Weights of a small GPT-style language model, trained from scratch on English Wikipedia.
Size: 16 layers, MLP 384 squared ReLU.
Each number is 500 + 40 x the weight over its row's rms, rounded and kept within 0 to 999. Layers, rows and columns count from 0. Numbers have three digits each. The size before them is the row's rms in percent of the matrix's.

# up: layer 10 MLP up, 384x96, rms 0.105, rows 14-82, columns 0-95
# down: layer 10 MLP down (transposed), 384x96, rms 0.0923, rows 14-82, columns 0-95
up14 103:527536554510502467553505450459450531512534508482550575548476525584480460501530576521486438477515498477581469517505509463514489459487514563486469561507435425613518507545553512537520570539491460533548515514479490514510516548485490546491486537477548477500460482594500490496538461432461422557
down14 103:493537475596536449596493523491421531533543490462592443479525554499523565488523524564546510543491469500495498504460476523506481574498545470544572522515517523444499502531420516516494515531483535483518504499509525435501505397509488427563490537470421527555442500554501539521455524498542471469
up15 096:545501489519464468461490495469520512472449465510506488429514467514486500455546454543496435545527534463527513534530471456583425522486522480475554594508522555540445494601474576462407525535495511523541532494477492549559481481485475494416513533458533519477490448569528451533529471417455470517
down15 096:511436474489462534520528461427439541444536491517450491469453480456447516473504445507491464521487511567488532525385568422558526579528496546463489536529486543459579450490483483534508574500582440532548474470463551450479538450454515519482483469482522495473525477441507505480565498530481478521
up16 092:532500505503545469470457504483446527472545506528497502508500515483485497542498529472532542536481497463519514488555470476542548436484488421520449466529460502534487515611478486510528525413470525536538513544528598463494446543452389455474513520441487496521457472463571565487385482539444461530
down16 095:465496481433541500562506485496507476490476501509519513492481480524523471492427507475510505508466449552525536561437440395466470452574470573438437486547515535537518472425530452563504544557497491560510494461487501505541487490526423450536528447494502488488534476536547507578583514450413473527
up17 082:553439520455518493480545486447535572524533460493478530488519498535519490522531481532483553502559533464585507449422491484503517505515574458452448564469443434479478541475495519502566486480512455507592479526518527565494575531460501442500491545528508469469512403516499474495573515474415481574
down17 085:478514516490518426598484475551531551449480530539555462491542467539558530483524520480492491515486417544519453439495464511505540506484482539492470477546595500505492434423536537572442519460466512515464459492444520501581446539530415511557519421502503512567508480467493481475477510458535454554
up18 096:516458570428472496524516505492529506466568445530507459477543529507515512469488539509535529426522464454432545529473468574430544543562571507521519497572493439513579582497494529473578495479455520487516515441485497481454487567482455510535515489437536543470465481486560420457482490533435484470
down18 102:477476542520472545529478546554529531468527468529533510513534566480547609465504494470516471470573497522500512474543490466544437484496477440499533500573520496539477552460504472463521528566466455418468512469469480539504396475550520499563508458518432388461517521476522486444529578464535481483
up19 100:470469473435545444461522508486497493454498510552486553470553558511522480529525514508570465348547423500567540486536516492417533492475512508535478461431523463519471502509475520458437575472484487490491550469521536544479498613461502490478540479521503485497547542444497487512471585482490537503
down19 095:506455524441431499543511513491505504504504471527459508458480475568538490469505493529437482479413523566582520484499544490543455423571414474571544482420485473533499499464446459516463467482476484471552533511490545545471488515493417500494479441504437423541488500533558573480554512472448519537
up20 101:550540532515484475487526489503515541468473472520443510536497450548496418466486478566562466536524494545463518514427539501535462511617471469485518474551498455481513480477473508515468483494447562579507428572451525501457542538395492549516440515456561476467466444524499448530516466568473456502
down20 100:471481460455515526529426554494521456494532453517588540535481519539480515480507521507495472477491541519511517448575535533495453573443512494474481528456486470576524458543494586568494492466462485445483570498470544540460488470567528531558554506481546479489622539504477510474450522476486588555
up21 096:573530475517475512479484537442445530491492553492489494479425529520578472541483449523476552539512501514504506501526534506504465460514505517423483503561556528474563551508537497396517555431453530558542503574512493501473527587506410490487456545506486540459452449530532501422578512458467472475
down21 099:472510527478525514523455492464514452494450505443433478466446490477515525510464479549499555478424532580540640436541465497477478533472469444508532457536485559501458555485528526487472437520541481491440472495474509509481480556524532446525505481525493615447530534559504442461536535453549481482
up22 101:517476506453523480497458482445496469534536513446436515540438472465514502560468531466498528472507489494492615489530471521496465454529567481469510568524522462589557567459486535457514479511509464514511451491464467547448601509481496513402495540546507479442487511424493482517532481425498419443
down22 107:457504529537481534551532510515541581467464497458530446522455553463542573454526453498508504472541450487583543505445524470470484519542503451501500499454483554467486480462462487484471366477519418490466567480488433525488476540545532546487502498439478437570502554572573470506491481498501507468
up23 094:608469509452476524460491525499504432431506547567467485454492462444541521488491530541496519527534481498552483481472500468583539474530488495499499541489475527492442516531551586481536520498454497562568540453501502508509522439511433473392526483472588520541458545496543425551495493529459452544
down23 096:503545526546546458551514416392482487552489514449490574509491556428528506504526517555477576482480557476486537527495526535500450463459492555595524477565484521530520469512554491488541428494516499459498500539504585521476498594476549526472470436448508503531486466490475521443558494479464549505
up24 101:488429515497512522431469489502457479498501548506516481408481484531526475510501527516561496519549555497521620426486409474500480464567547476510501520485472435511517468482611550429521532473426488471515505501471523524432542469492451524487464522428475536502459445511526520541513421522478540458
down24 103:509539489577560543460451414517551480584465431558479526470437485462511544478598463494552485515445564450540502498446503515484443483451449567439525510507580523512493490479488455554471510430496476461509553514481517448473465473503483533493537498507565567534511515477520552506564497519514495537
up25 117:509526544554452474503530512451450400492550460531497450544472506484427428542520489531532448488524466463508555490430524551508511506500591430478475523506463402553442531572534493501461471480457548554505479490507499584445538548534490541509488522540463562501482485529478538450475505521479442463
down25 112:469549505475541529459495441500483521535465490553492535570516536504412510458477489458488472552450535499499501482404490475501520551502513546513446493482462545477588461477452466539500484483513526479583564485476431472530516541418431480422486552533475491472495578464548430468525573475492556499
up26 093:536451547476506478479523427472451490504552478513431500576535490515460456448534482520520457495508572504511411445478535567521530536557579510461486477489506526545484525472496478513477522442453551483575527445568500429451456494536492490519543466465616510429509471533488483504533472553485542552
down26 101:510511451535506555524504506549509499490506513502557481541453519517515541500510543462437558525604492446500514592466421470490487476531591453493564544429522470482514507552499453458508516472495493498472489513480536554516484570508462465475511497418430433533421532470453476545574522453511435483
up27 097:533486511496511457512529453511476491524462556464468464444531435532462486492482528498562419474493488497534514525483495469548532493607501556526389535414527474451507533466539560409499442452508531481508534502489445460473521527513487485397486563418477536460500451528477511519522567497493460522
down27 101:557569469505469502563516498567545566489534466500577410539453430447493469558481504490482511482474537572479447481449448487464526483542507549454475514536487492501541518523568485558518447549516576495546437450464518563520512499507463529532475477409484525477539528563543565454491542492487512503
up28 098:455544490467437477537475491511419493507494442514458494494395455499487505458511535455583404487489498480493473449469453556524480452468466543511467507508487516579489503452497519474508550420456484526493529571540505528482630462501494577512545504485538445470445468528499529485472464465506449463
down28 099:515509583481525499496490597585528487547541471524511446506482520496508506512485488504458554464516464495503481524526473517505584464558500519472456489450587466505549500536482595505431506511524478523501457497506490502514447549508461447602474441551489492648541490515522481510484580483514494526
up29 100:474518505482479538437491487466505474436476457498517459546494469510526458540445510473477467543481526382575510506511498477498515523491550523496502504599457455464576557522535562506586512471463445498512520453463531483509596576429522482463481602487500471499504449464490441458471518548506465508
down29 100:515456472519524539537471522542501523503519526529559435543492436497496536490433500387494441493479405413510521531538476428427529523527426532546473502471569577513527472479480558527538499442487509500459521497537470491492468554557511481551535448489482542483493458478419487480527422485544497502
up30 089:489444524513453464539443560523458490523576442523493465546439489583504505529493445429511484530533480528461511510559519504507456479521437452464470437451535483570599466510496507433482569429404531488587533551486522555470514466481494517489531468511495463498472505469559499545542542489498499477
down30 087:492530522480515589581529509524474595408502499432464486519509530522491462515468464519511512497515479475478546540504518561474517551511509508515531497440526533546515488405473483572527411532506481450462475487472452500628518485500573453576482463551467495567526478535484477457462470476507526492
up31 091:486476519469471434518493522500440578580513495525433464516460528529532435502485498599599460506481444497534493447420486492476450493544521525535525548492457459524452577543493534535549520459416485519506470502519439543531442446490522479472538473526511467487460526574511476559485472485435529471
down31 092:551544526441504506494514471508480474458526601550506486559500457454556482571501476484569511536577496526477456543473463500519463492442519465537571488450524547592541430480451526448464456559505488497519510531526519502490557452478463462584513460486536520577471461464574510441488487522491534459
up32 108:546466525587490490523518468459520391451451521493470504524470445467485454478534443508559536538525537509490518513551523496546508596485584533559481496509458524481449568516495558460447519536497541521472478463527513545426496498477478558446449476532457514481551497461502460503459427444480555571
down32 101:529499542496496517488478544580425470514530466457487536506523485456491530445506456564420435544565563542518441415466542495553523488458484489534568512449551454517443409489559460550515510453509542534487501537521551498534508489522500429452493481490462550559483450467472452465518511548486436513
up33 104:590509495494461469432496521427480533433500538520516422515456475532480494541468505488527499420551464524517501429560491486510476471483490515502443557506520481486505562511504475395513482484488483531587460458556504530498459456401501585491429494514527483471515483455463548469527575471543456451
down33 101:485453476465445462575515518449445526494448547464455546499536499462512487474471520470484516555486522500518435502426516477464473450509466479493446444485449512575471587453555522463486489541510492501441522507436520535469553535553544431483517474491497434580550502483553420471446521556483531576
up34 105:481550471602489523497537508463495418479498471493501564470457481489535511451494374521504520486439515450522551429478509473439477502518555443537467517528421453466504467605519514472461447542482518528505523506471441478461525557480452481489422510477590498490472498500500491547509514527525522427
down34 104:458519511481474441481507445465484455451413448443544501537526520430476515478534550501511518520519506524570558425501550554528469511437547555490442505533492497546471485475470479538469416471472517507455502473431446482445475498531573482380468510527555453487554444498553496461540484486473488500
up35 094:482374541529533474598515465483435473456511530563475551494470427522583496506512519527526461481529453534473507532492481461497506467572509555525553538492560473518435483486580485407474534505462511501517552453500512540485475489471428472476445483471515518523473587532462530548501530476506496553
down35 095:482518491444530410480500529418503434544427526467520529423465459472520469515495526481458547561452549513536457585510511447455468486501487484508510515456499437523519471504542461538583545521491530500611539505521431465565487507443461479503461545510526513492443429470497450552468483500548490521
up36 096:471503499512480497513512469476545434381549443579450516539455507518456426553429453509456467471508516523529520514506571525456543504481601582521450522507506507519549536480485494491523499477474509507513507488538498609420491516473475509541453545499508445439460515476498535498429519498579474506
down36 102:499488510461498556482535491575530485485443460488452454588441499526546517476498534498449540484475511519482459476493482445404482497424489480538493467548503448484514477415414560532524476431522479461507443454506492538456472484536525517494543519482501554385532548558485464447482485483480567444
up37 112:483466537528441479556519469443466530434500516496511461486527508512516464455487519535519541542471538469521497514454455481490495503563510494446517561510441499543502476518475513388505582512366561514579486437550484497513518465542512518484452508526562450484556438526488421490488443543452444509
down37 106:506500483446607522515493580470496507465489502554485531518509560473492500487502447556489502490463493548501500442470529553519495474511415555496479543464492497499492550533468517485486480426518526506458492437554476505547463422526515538458494453538440464486490604431496451394553395511514511514
up38 098:510458544540472513524505571507481479464477499491535558523503547574484459476457481583565488443480479563483458548470482482513481614518451477537479557537492475419522475502455459526495471475451518522542516530479459521495470531496472497532542549568568480379471458492469515467547512483443461572
down38 097:496566485496461501477433559534439513450528511513499528480503520441433496517464435513502502442560519479478529520474440467539526449465514460464554579442562544515495498556550547529473442496465502505578557548549581517423539552477559494514520508506540436564508530470522464506461543518519548453
up39 115:515525513461456490561544463488428524460626522516491446498444485565531474449521464443546442475581429522493501484545546553524570463452504546476529468464470525527523512477512478435469489485454553559582506458522571496463530508470539536510483461529487485463555523517434497512478468562484483480
down39 112:532484553491563494534471498560449513557475509466493551498546513512489509440464491522512523487427454498485482555528503558466499524557507424532491544436482542500420505503483487540471440572504559409509468496458514495476504586481510445533419582547522522484485496502542537458444510573473565435
up40 104:522486535474467481399489481490474549476545472529524528566493443471447439486503478553528476546515488460509477472526485462480507519632461493520514507536394536523486531497569452491438535484405524590559525485492499477472516494528538490478522478484551573463449501506470565515573472476496537524
down40 106:486507485539444439467481492581513560486535588473470542504418482486513536511473547485515473514488484522565542488481470513539477511456529521608490476506519547486538448455490455499440515531448422487550498476517464441478458534433530426549472503535508606556539539462480515457533553552473521481
up41 103:436468493497504496480470481534503496425453504471508478471526483461499398460463495554532479504518535408524504483528549461564463537574564492502481532456484440489518536559593488492457479463453574527578526446536524494497552522535455523414469500410472546506451496432472530502495532504541481493
down41 102:541524501569450507534440499523497508476449550484514452505512499435456561476487523520509515511537488509469459494437505456539487499540455531416419495530482529455535476579523480526487371430518368422429482514479503503501512461473511421492438507535461488482503547458516519492468516501519504487
up42 104:619443494512476458501428459533477512545475521543515399590505536526534459467476474529511489473603497526503503458511497485485540466571513551474474514498512506545583548531534524471487535455483575513536559483533522523425502553509525446464464477535549484494515459440409497509456511501502492494
down42 100:571546471527438513480450499448473518517479457463577487502524496446497508546533480453430434523460534461491397394474495387506513489507488503539528519483492427500499501556503483528460466440571484460480500462459465469471497495523539459473479462514537446506558560514522497453411504513526495446
up43 084:485548497479535504442526545501513398519465502465544530493534482454543510505460505519524538499503457422504476502498489648506506482546509460480404478474501475473432486470599541492436582499505537498487502500557549483440513533500504589515471522553486500491459495445475439559491490456529542485
down43 085:426461488493566544465569552613552496550459520488559537476528504461511473472505418529496505552441499504524449440474525579551431502485483570505477445505478473414529542530453547510505516484480512454528474516517561462432488490494488510519515442522566434501504529446472466512469497552476531473
up44 106:464476544575435496537570511429477477539497535484484476451502512585495437394434480514516460508489466430524585476489494601483571494526485509447497515520443530546536555486511507534491480493476507593486504474563504472513519512495500438522480502556494498460546511477446458545496461439430505507
down44 106:471486472495524621561492540506550565541537514504495477485540545555422461572554472494451538453482534545562529505497463393476499500434454589462451531478500485462538433470546507556499431498515471509450503457547515472482481449499518452546509503528495479476540456521497525498503426534521529504
up45 099:501443563585499519401504499532442451422489506520487473515464525487552497490483564513512470511425499474504505527566463464478464506486464470483462594501455433482510456471499484449524555490466572499533509563479433500416480472441474575458545509428455552502526468520487533502476514491458497563
down45 103:491471489511487519504484527489434541453511596539477463541439545481475480520454541510487559484469497584500522477496508493515468503554454538514526464525541516488471564598420484468538499500483495501476515426469573499463447520508444448434579462482542551499517478587534494480532475401506573514
up46 099:500544474480508518534533484472492517518454567476479450441446484496535513481484547562518510493530428479516514485535409520413467471548527499556463479485485582539557523525562524466586555444483542527532473545543456514478476393514469463408435519485566493526496469526505440466544484466495508512
down46 103:507507465491428497494539467472443447515537549550479467510493483457563508563539501497486531447474569422482499479543524527456491502520535539524515522507527457524440486442488408573523433477578521484525500494548473426520481516468498530503551573462490553456479626482499483560446526470497446525
up47 096:517468529492447476497431489461553478465454463499511399465537493510545531465577489557475521493514528531589517508551449488507487488580465532451431568527511503505534547520539457431495553488483505513504525447510530508506503601525557429498417464519524473458513485583504454519487468522559458536
down47 100:473490495516514511478527508405468496509520518517474536535463457508484423500594518532498535531455550504451503491452546494505424502448466567517486494487475462440533544577464508497607503509457424479467557554528525478549527519490560477440476442524448527485442506550474459507474548601469526525
up48 094:480520452577459471547541486497502416516467436499485474420517559525490506497513480573598404529491506483604547498445490566439506453462488502563486550513403507451487512469481499487517513465503482488516449433464512536460475520495504463490477554511510496463493477501486515550441521464462445563
down48 094:478454611481516530480437478514604528495460515529470489467524537491587489455504500512467450468490455511509494476492509500458521575499529531531455496498523539505588531489453521542575479581471505495502551550470523519425518519513484440492519522591556415436529496483523512507565434550503482476
up49 109:466529501581431433493474449428463429464476514530490493478406481516504467464461515548482486436528476411539512512559437514543555503534459430487456498574422474499484536477578553497515484521497491527508484571543529519507547499502448472494490473587468513478493469491475469562549469500470467549
down49 108:536547495437473444503512555512441479507472511535504462498499442502495508429529439517544414516534495495479405480442555527521602537453499525504501520428483471476524460452513414473534515490511431522487488470515555486472488634442502473490592541471466487492511533507498477478514530552494512543
up50 105:519437489463533513526509534408498550507549485474487497538432491469429507470524549461483472423569560489521559494442521548547464518534547469493458498472426487509533589585492452475482521442509538512572504451535489482535495547504501522434489564568534480423500482521500470520532475546425513498
down50 108:531488466525518514456442407513612516430482454508527472499494491538573496533461480483436550499482480549473517470500467475534501513474526522535476478462472450518529482496461546533496454448514499537526460529478537452359545404505445465532495448501533501529504535539438487590466534503539497472
up51 089:521505509524473436462481551471528521488483480544518434544422489485582463473507523530568450435445477482455503466491452524560484497533511588481507493497470524571565506454477435460524544519463535535416471505546512544434549477448542531528495485452528529470490560538406483503471541513438487452
down51 090:469444508520546488407534480522454475466512429480512506537513582515441556490526545547489590522527466473537500497467513502438553505475463510555507548484487484466520510534466458514523497508586501448473490443516529477512506426477451492592498489464411453524468518487503427472500401534511585515
up52 098:490492613450455528506519551492520507408435546447532467451462463526506475403546487509539515490468424539496573510530521536534529486536582539524495551557462480453522552519486469461510482422449466516563522464507508488542509487477526452503484539495489495506516493526529475502520502424444394484
down52 097:482497502508461491523539510645521497521487519533493544491534469583516474573466481487491536549522525569463442543434513576539571526481500499541540478450518500483510506492471511512512444470477425464491467493479504547556458430488529436535505539470492558587497507573591490528546529456488508490
up53 100:518488510466464436510530498486509486513549542466460515523370542503455484484420525453535510493567510490471459458586468531514518504467469416564499539568455496486526562578501510459482519497489537538459478529516503497433489485423459525447560471567465565460459506521497405507501473536516486508
down53 100:545481487547480555485542462484475475520534566529450463496535475430532443528462453498533491481508525537501453567453502538526481440472518567498485449468509523484440488462589477500585492526473531582539451474539443501550479467481554579441534502445521477508459487511515545456469413574528471456
up54 093:498469485510489437489509485510535501415575506459495400532550473519493475531509479436537450438464552507590517415499445550491496501527501433478443541522565468511457482506536422483462537496517512518493544501485526469473523447522453510416547467482502545441493512465497506531596498433489518569
down54 097:470511482543505480518510473496547467484492548543528524526531453462459522462465488479548492523473459450501584460493441473420421460552489485413584498512485460569500550494503482506507474585499500494494517472479471452541473517501553487454451444534461471421535548460540510499369462475506534441
up55 087:442408522486537510469508506488526499456502486502459455421490469519497512500438447524545437530506523479480594452486411509437456443555499513459476516468515499527474489450521542489484494490533496531512452467557485490511493520485470538468543535480524559444530498439476514576501633442416550523
down55 091:524520504502466581544455572483503475539517447541552503533545497459497540516545516466475607546491544553443583438458569523466475449474490467457522520459545520467529477483553516504475481497499470503511521435454475504479450492519459545528583552524471443536527496496500500541446497546575600521
up56 108:435438490502478494441465472486462456427470540552484460510476432539544459446494429556514473518480457523504465498597457461498447496546503500538500484459458409466510499588557553464418548519487490479515535459502515577511530539464481562443485553477527532527516534479489429487453547479496481500
down56 102:454422449472496526520443543537519505459491564438524500526509528452507542440473553539518533481530524536467497462532527510487515529530472486528530454482533572514475488538460503654515470507509525467468477515455487564541461557551480534455481523512459532529466606470472475493416471506429499556
up57 101:498452560483480508449510497489479489512550430528498546428514527501485443507485534441500491497568496479488485446426550544515541517470502427589482567473537460548506464522519616430505508513465559568473514470472506545496518546531483497447468578437489507518517577471479545475497455520480511582
down57 104:529470466472459437496476511514432451546487520434475468503509586508484513439417472450518483574509514528434531481481501559552538509539476488461494496505482466483497507487531464439499416572534485464486457548435499498414491463474499496477522520550502518478502519478652585489488496515542462487
up58 085:536493433475540457418571556517503514525501509531541496542504514537578502449457511579536460421523485454444553448535537481516463457551530451485512502542481476445475469486494473475433512451519447605505557522562516524480431556538446533551548518561495527483482489574499510485457499492477502510
down58 091:472438509451551508521496568495503479491482553463499460488456517477517407579508575402495526544505516514553527519521569529481455496485482483450531464541534551431531428562517453476553513522496490460522456487520497547471482493537499503570507560537473458521491555517584517585536536525479531577
up59 097:527461512506509444479441459507477503517537424515526442481482469554560412537531426431514514554575500464497513523521459574456495540544481462465511481485451441531520490456530506511405550513491457517578459476499548520519511515443454520462480537435566490518517482496555490527525391525515535524
down59 096:552495528503457499474452446519494562561493489617434518484491407537508505407557457446478472489508508536472440448498477552494499516491457499480489446454468528502552474462523521514515510419543445504426532537507429483588484468513493450526438481453500530572488506459481504501439485513488527554
up60 118:501464507586489506533570485451544471485515477470501488540444524523495501469494457423538526485448511489515502504473454495533471487516591512461449451527455537495483512536476501448566575525503578483492557478535470555492462484540449480446510523422541580445536443396498476514448446433519506549
down60 109:510532454438501528516493452502452446586456458529538483493478468504454524549484455508533491508567548534506442537464492545502492529533522532492502488417497551440543423488424467472501527498528479483460488504562512508525428549489568504549568565560462499492434549480426457519398479464508477484
up61 098:478530493568467468528565435503478536487526500527497461494540469552498467472466484544541537466468453501506535462540450536533503429526495565558506549469439462489567542483501501506501587474474489547515500421499475596494452480420537556544511521549561473462545476466466494507434530470396485467
down61 095:461523518495551568562524439458470527543415553536481445495556556515454492511464525467457525478564564508516489456522541518507467501498484567522584476523476482436472491497546504528528525539549477465550505466462518525482520449510484533564486515487437436448464470417433547545569544564524531469
up62 092:523520445534498438423524515467497493505515472489447513477436510557520497467501496476534440448496527467528490548513477488445537537490480536445504450539549529510612466505519545465574500512514470553481549479483496621535458576505424540505553473465488473421459530438544435486530519472524452522
down62 091:465509483528479513456532510523512530531400554475488488519475516524447497415554531448441527480489537489536507504421538416541508450457527576483528527465408512452510528506480467491476481550535505562530501512466492469520460574577477469582523426519465516442497508502533498472529589435457484498
up63 112:516514507476489474443517566453488514443492442485455517524519484513558434484547460511497548501465539508511454583481460549569463516565459506507477550547458514536553523617553515487505576516459524539497544542479541527528623511541518548495475481517470585477503511546540525527484546523494553534
down63 104:488474518423543588453485494431444448554473493466471517536533461497510513486496441503429459519535558434553556466491479522446514529518529461525460522517522594515508513455466471526553454528424515503494437450498521460417554526535531444486442498565504516487483491538415564510482507469486480453
up64 102:471476537531481496514553472452467432428591503554532464507504457492447528480453495507545488458575544522488577466476526543464547414586564523553552477446510497514522503484548532509581472550452461504572523489477560544476480490502463477482466514456528472406498500435514491538498553482490492486
down64 101:489519435546542540511511462487531526511507454445577516517532576533476571520506429501537514492549521526552474490573562488539545588502475525507552503438538477485499525511561439488505537516497441441539484508516481445511478461485516475575549430464538496402512547487534487552526497453542413491
up65 106:523497485549573446495532503498489458430498540471491498524493536508522484522570521477500487458500487458454556427600469474418546468555566499525557462559491474460474511557495496501496521521511592515510490533501540492456544544433482538489451588541557497452441465436498469584449508509468476469
down65 106:500561533518532527478505549416487512467561558564537492510446536474447529507552443539528494425530414481449492570454488557467453555485494506453491463500541496472532509480482508486553384540464455543515529552467543545516499498562509487472453519476527472477510466550485512540536537556443580491
up66 121:494447663509517436583533497479485478442493543520506510461496532525516458489474483477503434471480459488589553508497528486489425499591539512590519470441480515533483542524483501479483532426483553505530540488493460517481496546516444468509499509484481545494415524502445443504492530461465451471
down66 108:539481524468517461580468483500488531453459533551507551508509512514485575565521537461450490466478496534523492500456541492504466491561443496548509519420551534523472489534448517520514467491556538509504515483482493475477506526517478401646508465479444489405444521569435486538473422486471473473
up67 095:512393529518463510536521486434532474507569518538512538515486518521440506466483413455507550467459510528496525513507515538443524528526506547553443519575435463469489472539553478492399511530447532570526481463455570516501512504537505403499475585548519507513542471536454496458464456479536470460
down67 100:445416539494484515520488524478492455537511534534535493553529449457483521524476534476491513509485488562470474525489504466440443558582389561498440508483536517540494521498488447591459414601501503526500493525466504482490491435524551524540488534544495548483520500498436506442460469423551512436
up68 098:473469476549519415471488515505505538481454475587455468561491547503540481446478407537517496463469498523487513472466463589423492491502516477484513518596498424459481544479531524468504529454521478548502455471488446514502460612498454500494524537551533490469507501460493452562520566492410546465
down68 093:535496501479458504513461480526516546435516571502480459455472604400536511445462498534460548487452502504380497533498538573496528519479510501502562524504535519461465427459520508594522469560455507457489473520492489478463417523539530476491516500520535491515505471487434511542499478515446534398
up69 096:522458524460454480536536558514509489457488489501480509510506482491463533459525398475514489471485503504502448497477383578504509550644522512555467573534521510506501522523484457509503527533486512517473523495512541472501627540514480490441545489501577562496478452539538481498540561561524527458
down69 097:478494426523471535418565474404487506487458500532509457459538568438476554464533432434531473507507558423511517518504486478478441516485510539477458475509521508448520511431471512585517467564501517435546463492536503445594529502489530465467478441531514511494458497412490512499491449445479543516
up70 107:554501520481512465491581473512501445498592487469443533500496462486484485418465538517567498451562437492488490525520501587452479476523534444511458461554548473480414524501532492488475492429487556514490523421566580465480541558515424516507506532496462584499532460535479499544453467484481474539
down70 106:515465452525451454426469518582525456466504485480508567505470515499462457467547497530528536553497549453585507506507522411506453478461423522505467496438520517465490594568510560512468485494557529442454521509512502513522519527511590518496509440545482464528544482423498505460432457506438544463
up71 125:594487511507534402486441450470478470433429484558477477437531484531445503491448535517511473476511492505607496490486417478512504528505534512511500553530508472477511510507566526462490505526422591553520473475498464463481521465472463561479492534475532544471499452501393467505481500480448426549
down71 122:495461474537520566478474513519495419514441470562436567478464524520465518476506458577457450473488484478459418491467504443497530574548500505552500491488432499549464578541514473470471506477496498463513468551524532473442470547505551543505532578537466459445493444531491558507581500584480540464
up72 092:427520600467494523553501435396488502485576547538426514488458519501479439501505510493501432516452515463503565505542476529468434521520484535510481509487418459525520507528474568493488511491498481536503532501575514484478467584519420482501548505538560479468504537492444547488529531437483445420
down72 098:429503522530532463469530507491497478498397541490444556503583451437481505513531457476545475525481554535447497543458478456512563571508445540487534504470560471493454459532431502560519532452494551449475537483462507470498527498521462438480538511520499457397454502523512493413475431513547553509
up73 092:580510500536507401444488431495519495443460543544473480500513450463448512483519467477488528490441553494498527548481478512489488529544574528443429541477546482562489513543531531462416493484479539522477496432548549537403506472520454460514485499422462456441447511438469445509549497535493540479
down73 094:479493473541566476523484488538532442531457518493466435533546482464522497509474594424499517492415554447457502538486435551484529541528519532481445454570494505483451506556507547497462480503420543465441500477556474517574500529549519475534574554515469536481538600553529544484540470473521485504
up74 106:462453484493494508486507568474462495436494485503476496499528533522501501483518507570494522536458501517567506412504428578488521474562479462556513600508537536516493540526493520497466571445429506487600478440526531528521527464436498548479551527510480475475536459442498513476429602456423511506
down74 102:539479499444488490445519626556361478548477536446462528509479524499473478462446428459524508565487477523473497547445496463488492530441504454523542468499469471469446459535428488533413521466512439469520542524490536517479539516502529483502489519569489473501490469491508541479468579529555544525
up75 091:442491476519487442471536458396491462498527421514504470491427512516536495453492457530544470513546528460532603461492521463456536491517439508463535486543435478496499533489513528471499479494449546496591536481477476465526456432524524471509500548550511446503502576450524440606453473466461553508
down75 093:513575540478550466478500605471523452536496528561540537527448472513407516498544533467523580495456497451470463449517550525545550440501498476527483501513540560424536539534510547512447470542490552496498482556502577512449505496478510529486537437465498528555503526549533427427568515475520525515
up76 102:513451549549435438471517457468510507523467486444438470444513499478537434473477497565520500565512488508556528484531442490473486536543539432463536596458455524536433568506474532447525513489452559491485493530509511518503495473514408548493449462439493541426520471552572456546453453504527496528
down76 098:576573514441545514531430533491501569438530514469601513468508569472579512563514467513443455537456502514533399551470455502489529465502540522513538482496522423474524543511529512443545531527484476492494432482517464484510526510504474496533519502563547522474482514529382507462543489514450476512
up77 102:471530473556483442523517487545464501540540520470479491484440509552474436490460422485503428569485444487475524433525479527491478464554502551523498425502442504585487588539532476497485468454463482540520480508462605488451494472505475470433483563553517522437540482496498490515512469513405425501
down77 108:483492533526495544493558474488490494543536472472527557458489433532488529443466503525473520506512496517475527504549471486462495408535532478457492519564541498512555557458480495486605469509560466434595521434549462463429449456487474480556470451490467438416514440525529423559481514528495528532
up78 096:473523484514526503536529552511402489530477493489471565593504436530573540410526521545487492475511520483584491520509453551538494524504509534468491502571500372447586459515502489514493547483499494541549531468521411449518512480461471479462512525460495484452514466533519458550551487539526514560
down78 096:464571486467506526485563554503546529430485503499506428529537499506482542465505543465562452462495459546508514479502487539474430519534487480488500574471479435474486438472537529524522416591592487465438533453478502498463510503449411444434469480464495551579490505515443495429522464503490497514
up79 100:500454480451511429607498499485552412537534462498511481472484503531492528425473507497523374557509418462532517470517462489465555476555527528544523541567481504524465551544545565466518503501536487528487507498565500526517580564512422521450500515524526463514488451529487511560444457488505496484
down79 104:516475443482499489516477468486523549564488493453475534568506596469517423431526534496470434466493475508457505521513548459537535461466461519482510480475546501552504437533460468544485499503489448452440404466539506545508503456442563479573499456519487566410462493522548504522603520533464501481
up80 105:574524514489480502408512471464428503448507555543459538507535441510521469432429512534480483449514456490502568473473474574572482476520502483552560488521457479504476495515515439539546532481436500618593455509492504490503505489516540530478410496543547468499498517534534438490479500550452541490
down80 108:494514477501524491436509554434443447502493482426480515520500534469483526488529496557538531473415534446454482493554545431462528482507490462468491479486523441440414526484465505479496467531455585484524473555483490386474558508514507580467451430484509496455494533516515567427532518439538481464
up81 090:528405537503456477524475511471498489513462549496453463418492499534483541451477537533533530470548544542489444489508450490477516518512452480483484565491498477476511562477508521442425497511527543505597509511548524517520524529501448478384436489516466493440555509533517437500435443467523413588
down81 096:477454484454468512462494475531497465501526523546565505535582479451483403489501456552528549477545443478524521522456490559488436495541494528469492533537416465505552559437440517434528479440466502515530493454487529489415483540414479521496517534551498468401515463473509516494470504475539523411
up82 098:485517584448512492458446480470517504480531462480530529604485532488504508422550540494520531436458435506506439494533533577461583471501545531512510529537514507477593420513487523482485514423493491518486494497533518520478464520512493542464454620465600517496524539529444495426504490500517509500
down82 104:502472443498477518530468548469526512536505443499548535506468437495465572511524523510532472512434531503496450457454535511452496549538506507564498453454516509405532510498446420442488521492589524481533475487485441481468508566435483574394403482530511490458476508441492518487500568507498483567